Weights of a small GPT-style language model, trained from scratch on English Wikipedia.
Size: 9 layers, MLP 1024 squared ReLU, vocabulary 827, 7.28M parameters.
Architecture: RMSNorm before each block, rotary positions, untied embeddings, some layers without attention, gated attention.
Training: a variant of Adam for these matrices, 8548 steps.
Each number is 128 + 24 x the weight over the matrix's rms, rounded and kept within 0 to 255. Layers, rows and columns count from 0. Numbers have three digits each.

# k: layer 6 attention key, 256x256, rms 0.0979, rows 78-90, columns 0-255
# q: layer 6 attention query, 256x256, rms 0.0983, rows 79-90, columns 0-255
k78:103129124123109127142135145091141137121131154153101104164155159151129089128160157130123140128126128129136134144154127115177166140127135124153148125091138117117118099184082124109119149086131149111140129124107140098087135125165116124131129143118092112151154135152132125155139139133103157139155138120126111137141157149163089144101089132090150126153133112124123155177106137151113138117133129108122154085099138153106141100149133128147164116136153132120123136109121118106153147119158128128102143143120114111082109145133130130118141136138119104116139137116155131129117111120101121158165100127131113136151114147128106134102121120136121089126133095109153150128133134133113097108109109120119118098122103141120122103133159126138131145131118138102135147136102126147142123109145139
q79:136132102152100133062066195080145114121128110123101091136155137093149141124102145203136145122098112145096142173157086143170140129109147126116099140144136137136111063136131167164129141139118102125163104075132148145091118129121139076131143167150172148119118166140133133138113074149137109093136114132110161113133152129091079106121123129083130105134144153082115122184131140158110156127098101146099180061130113134147067138139151127099119196113101144093128120133153135147135125141155142106145146088154147066088148111133086181120164173133103156143138153166159155115134128113097139128140150077127131158163140101171122110112173153128148151142103171169130133082143184071154129119100125095137106133150113144123129096155151144071126109103115153105148146117079150101154187116131155
k79:135134135188169119100153109174099143139140122115117133142160132143119151152115152112110122138151114096089129037112175133077135090139144135122150145123110119146140127075137131132140103085148114143135110143125136091150137140128133128138126092115136153134152100148101131157135107101122096101082107104129137138119134122114106125120128116101150148146115138134116101095130127134126100129134052173130092160159115122096162173093122145121113138137124154110099110120127134195118142120147162147094135131119097127141097117141138127140086119126163167123114085160080130158151137104078161109106148150171075129144068119091099121126123166139127120171102114128100112143163096148124146129124125141065108123126076099123158159134092125122131186141155147157122118089123148122106103138114123
q80:133137109151115148099099118137096138137120092118122092153118125136149119121154122119115097126144134108108116123126128112141127143131107133140129087100153128126133133120133134147123138118124141135113118120123164120121112120144115123122126137123152111120117143104135123117123136130121133112120141162113119141125146135147147142141124122139126165141107148119159114157142151127119134155124124094136129145121114111116148130128111095123116113130120124122114124134093148128174164126131137139142137148161121128134129156105126138114110130144137117148109152095155145143116134136125106131094134113134132123105125156138110128096117131125129084124115134129144147156088135147128124142120103102127117126121119150114149126158122147129154134117113138133146155139089125154125116140140124
k80:143128125089124126127147130106133134121107136121074175134155082134158111159127123132130108083154127134134140114138166136136112115117175115160117132155162138115112115142102149132179131095119082150109112141103117124152117065166162122100146089176150126082131159143157131136135114158124151138135143115136125156126123137152139090098108081112170163125139139157123160128130091112117077122102138160073104090121111136133089135100131189150087122145134137097156115094112113143132087145148127104113138084166106115131112142126127122098137102113150120124121124108143136136119136113133150131108133110159149122159133140110112129138087129155139138122128146150151141104134170114132106147121107133114108125129116154152102108118120133127109122159139152137157166151152116089135119113128161
q81:118137130120143160147137132137117148100149120152109132131133147111118132126138113108111131127161146115125129122121137118117112147122114141134114136115118157137140146130148123134133121127128166156113110123136125142124127140128132155116119120116132141110121135140117146117114134116161127140107121134114122142112110112125133119156139115144165126161127119118119123156104133120093112119117140155144140164129142118141134135119123117129130127116165106126097106160132124110130117122114141155111138147146132122118119134135142145116117136114136104119118100135151138131131106138103128097121120130119128137156109134117119146128133148105134116120159135117157145166114121130110104122149120136105126148115140138134152120136118129123150109109140125123114130150123120126131106147121129
k81:107144123142121122130128119120108129142111110103120144142118164108121145086135134156111118149118120140149108118101108175163150124136135159131152131130149105103145147112113102126134133139142139092141138153129140144162152140120135139138128150132136119141144123141157136155110125108128184129113117153107129136167128126084129150155156140139112108123126131110123135120153178136091177154164131134184148174115113131140154131180147133117116138131096087153113131171090144134129151113120149113130137087131113165119136182117095154148134123131142142084122152155102141092165148129112106130091103108126098093118134113103153152115141139111145089108087082107085133153115091135133120158131141117140149110114134104098083086126137107157129139119097158129086090146160129113138159146120126
q82:143136138120110129123151135149138137094149157120146160102116132135124100149153110162146103103098124129121126155107124108140118122128137133113142132129105128123124106144123117083138126154125125132151142135120135127105129138140123111111127119116158112151131146102110111131126139124118119136117124132140154124141124129115117128116133147162140120127141147116160134105147113151111114136141140121124126129126133132102135122126126151110147124131114146130116140131126097128112135126134143114144129130121116140117144119138130123135133087127100137144115142112105095169129129133141141124150118156144121108110111121111116127114138108129113151123103141119133109141115103118131154163087149108144119108120105111116125102153132120120100141137156117108135127120141110161114153131107127
k82:104192091090137151119109154076133126143183094160133100113145117141098154079113119153089140113091132104138129143151122133155118171131163149144128111114141115121134111121147125108136129119136149099144106136108106141173133163088133125137130122125118086159111122193139154137127142124136123134131167130074118128132102169138119133096135110117137131129093129112104092137139145149131143151105129134137157102103087136136137131105168109109150112111174125121115134134118141091095103142147149143124141107110109100138156134095132127136108134130128090121134106142118133115126168131116105152107152120126140138131109119124103129122136155124138090101104147117074160131143150115124123129129092114140093112122117124078103105094172135169112160124098072130155100130121157102169149114105136
q83:119139090134136135097131123122152087129188108113152125141113136119122144125096142114138156109143136096153105135123101144090141140144140136103135126131163113107116174086099125133132119112121123122120148134156125167137135106148150172148113158135095140145138117129107135128119107099159134106113130124089122106096111143105124145142139129121122132099142112121112100138111147120102149129103083143133158130124118171110123154149116131136146142131126125146111132121119146133146112141115133144095111122124125126128110103137150133139118139144142120124120074142123131140117116159133119100132119110127147137132102133137136127122123152112153124144139156131136122150139140112143156113148115168126113135115078152069138156111134122100127107132136173161135098144112139145116125138130143
k83:150076130139117110115125121181130107098091121105144151077092108132150136158155093112122093116108120151096100104110104139121138141105103135142110147150123138104130124118128120143157137115127126105126113093098131097119135071161109106122144145083141104122109163115096145109114130154137054106135107151143131099132103107124082123143121138115111122097098154163143096100140117138097070090157124161115113138127146126122083122168065136129085118085095103126173117134150106109093118122155087124141121100109140137144105089138124097134134108103086143136118136094124125147129122134112189125149144141140087141095125083127160064106130118103105136106114137141106138108121117134155136096137123098094156165092128122138157140124076156108103116135136139140097126132134147128138117147143158
q84:102125138146142126106084107112082112135103120126132114133138096127125132135110137153118157152128123144144142097123143140104154116118136129137123078111107138139106149096143164160146148137137120133134118134113132137149126120107136140139123123124109113114130106162152144124135147119124126120137161126124119129140132119130133139158126133104120134169111121160101138135119111107160136142127138132127130136140127141119125128123130112143110118103139105118149103117116156114124135154143143146126152144116146106159115143106106125142120154150123122132121136113137145066112156116128135114115123117109111112127111166145152117124145156135116142162107109130116104116118136152111112118156116161108144123136169124129148115140095113141147115119113133115161145129092128120131099124115124
k84:128120158131146151115082111172111114141144103121145140133107155138166141148129125152108136148136086107099129107150125137105134152146132118138117114120118131100113147146141105152088137129124148157068139127125139147137132093167135148156125125150134132095125103114130150109100140139105079132106129129122131127094145180144162158137128105083111164134155113158159159147120115125108122100141120144128146130128138131120107116139118122111127162121119130132129101102119084107109135142117139113150109121136131085107138121100134128119141120147108119149109101089150117147093109117133157119126104118122141126068110105141163108105134107125130152136129134173134125101131155093183136110162140149128105112113105145114177147122116098132120123145123125147106099120136128132133101105121125
q85:170104143085111094178136153164121131102065164127113168104156137136109101108175118159160091136124115182085145152106172111162103121114116111150152130142112137151111091194144154105127128143130096104113104156090125083113139151107086119077142113157187131167112154113133086126135149169096128173124107153165155151144133145120159104126118151181147132178131164133165136136187138101116097135162212106118054133115129108155087104113136142082136124112109120109121120162137089150146109115117104107182122125124106135129138133161120083108136129117047138139144216127142107160119137120118146222173161142107105121156140095116092108119120127131097126123124133110142130112138115146133082162080152079131122121146166093174102112124122135132117159156119092064114141126131105160156157121127126
k85:162117145089106119145124144136142104155118153144131117113151119157115129157142106137108100152140116175114101111149070152169170142142107149174134106134147114134122179158122159099111136097151107089135114139123137107143117134180138133111120146115110126139127116146122114110153172172133126140133118124132113100147142100117162152102131115159095118107088112134153138118159117139113122131154148104163138081147134098089137124141102106138118104101133113119136128140122167116130137145143097101111111147094092136126140131121120157160138132130142090131111146119124142111135131136117150170115122130118111123105125115140107131140122109135117092099136118104095097143128123099133147122067176062132126152128150138161155119101112144121134105111064106121143125112135130131135149118106144
q86:120127098159111132145161142101162155099135135169105121138116126125151129102130145087132136133111139084132156124163108110158152158137130135142134155134171117116133153136105087155129115128119113168133133094161151132099114121151155141154098150100100112131132123110131121152125122100090141109132099123112123118117160107144096097087118127085109116119132101114116092153117129140112155129098084142118148126130128118095155139154113140166131152097132161110120116085146119144132120160143122140147133077111129126119113101146105135122125119104170101107141124134135138124108138130123152140121127132115113158104104131132110133111118131122121108127155169169133150150100145146122126115117113097169133122097118169123147125147138133168113106119116149123143111117131112107119136147144183
k86:115150148121128116122138097116130123096143163127174111134122119097116152146143133128139159157107170117118148115109102119181152095111130133122185135156125117143143157108121153123119140119139106118148141119137109114141102111106128100096155152138130145156131121151158122144130112097149109104137135139099124151144143094094125124120122130119127132167127131117157118125138107135155140130119134119159102123146155095156127149156124081140099120142136135112154145136142151148119158100125137136120123142125108145153088144137132155154101150131154145145174122136125130128129154133127168142124102142128110095161110180107101149153129138133142122128138103108106116163152124142152144123141120102117174145121147119125129120129120162110137181118131122110124124114134114135110109124117148
q87:132147161173154086098087093144120101177179117127114103135090136088135150135117168135115150133135114059131117107124112155119162110098137150136152120141075121130143151094119093119137119143140148121176121162119152092145112125138122145118097107100099084107103075128126157135170170118129111130141130120139161147139102118121138116147123139128121120089126133194130154086114140145173124108166117142129166156137116130138134110143088114160124149061110089146119123147125111110133115147112147149090135159116133117112160138143122143117128132094154154129118094141103136077103126164144111133125081101161158110127092172131171126079147148134128144119076130144094107131114124171122121125150176146134121133145124125110150147133079133118131142092134134131132104142153136111135117134072128
k87:141149119126120109165136127151110164124113165170135126131115109161143116117159128140139139115123101119153150154146156122128097130102118124133146119110099140136123139106113154170146116160135129104133148114100136119130142100128124142116117123138150110123100113129113107105133120137105147121128145127145110121131105134121146165115145162128126136144125136115110130150159106120124161111110155100157105100119098082136129126108138120128129135123139085132106141136141117144148108116105132097152112118132165120104143138112141128124115178137127106089138138127153112110120098116137129138100114129137145118127162127132111151153136120120128131097110101112170162143114146110102140148106132122109132124131124112130143154150149164112145110117125077140140170172102134112088115111119102
q88:144187199155127098076147116101070082159139112173110078121113118076082170123102132140110128142109124162171093057131105127070117097117167116139098097104080167124150135134128125128112091153181132144138110172097182150194163118137166130053099103153172115076043135158112105119146195145156114088151161176143092100127128154134134189157089119183127147137105163168108149099124118159168107171153130154110068169151112105157173168123161068125105136053117092111162127174081156103153150128112156154139133130096132138153138143113109130148134132125142164093101172112091127083159136151165097159100096134127143117154136101113149114154117131124106099121080101119120131124101083117142171145166101120073167127129133087111139103157039131135142107137093156158129146111110133149125106077086140
k88:163168107096069163147120136082113143115144151143124134151121128150107130130156106133078120155137112140135135148122092150162153112115117145133120084119108130122114172162092152151131110112161105072146117147119158112132149155130132117091091128113113132130104117160151118129148178136145143143120127135142111139151134116146147184128142145147104091105095102133093109150172134156120126125167125039171141097152108101123164115125096120124114101123176101148169145133119148107136108140103120103171129117100104150141107151105121132157111154162117114123127167127162138103085110137144133151100106116145135119136153161141135146123127124135101113094146102085123134164112148099104124146097131105123127140132142176151131135145131145139143125112089100128113119158138094105153106093111105
q89:099099087118151173113118127116137123148128158076123141138090109133139139129063129114124117151105145086126125137109130158095143141140102148108165114135152094114126147105154127122123147139133104120134131100148108128115148147142156134180109138095127148129144110114125123125119073107118136113128135148126135164141137108123107096085143137092129115109130104123151106126097130120104139141097102105142151125131121146129132140129141175153129124154143107144106147103149157191123115142118132139134116097149149145138142113137130159123130109142141105119168102152125126138130126097107121078099167165124144143089173143126115123140116125125141148120178117143135150137146144119111158106127133134190102151085126143080118139133181175145118127115147151142113115125080140123097137150142095
k89:115103122127140154132097096166133136150111116131118113127136142128143127127079109156157134111151120110127137130125155136134108115138142123123120167143134111143142131124138117121136092134121117139134121133134129120116121149107117155154143125132160131135138116139123121104124102162116121126115126145128130119114121125131109136124132125125140121151151138135144122134118137108132140123127145152142127122144128148134103125124132155114140159136128125119103103121143110157159123127145108119133145108160138109121130108144122121122126133148112122148107121146126138133112117125122124099141156148111132136113117099123116133134133139125138135136123121157146123120134118104136123111142134131119097112128106109133129124113132112104155106146170131125114150136110150122132159131129110
q90:139148119110129129126148112092121115117123156100132135137116119139103138100105116108120136132125150139146123128106116124084122117125105126127119103127133112099120194118107167105115107138147115101107113151133102128151134111130137173113121141135104126124110112136152153147147116095119149104156138106116095103127136121091147123120084135148109118106115133124115097128111130114115132139108098143140138143124092114124137145111099116137141132131157132119102151102115146138147108116093163154118127129112130144142130121136135142137160110127138102113116133132110123092121131157136086093101128140142131108112116117119131114152136123106119129111115106131118142135108121133094153131150136123095159145105150182112116128121114134138132124121133142137161132158108135130104116103134114
k90:112174097116122146122136146064099158117142140125111152140138118149104141141146137120075104143113111139121129125104143112132103133119139142133137107104120143143125128111132136128129101096151106103164118140094168122165141135095149130105095114098131082141102152137152135124149133111162180157115138120138144142129162133155133169118149151142108124127090131127067117108169131137127127159103099101119132116131087136125148091108133116108135094139145126127149140122122148118130123117126148127136121121099103124159094131090142117179130148155106130117114130138144159100114138112135093126094121110164108129123123163109113123147128156136117105091137108079089098112121150116141129134132114137137105148131150140117125129117113161156138140139115126146129104168136101133145107111126116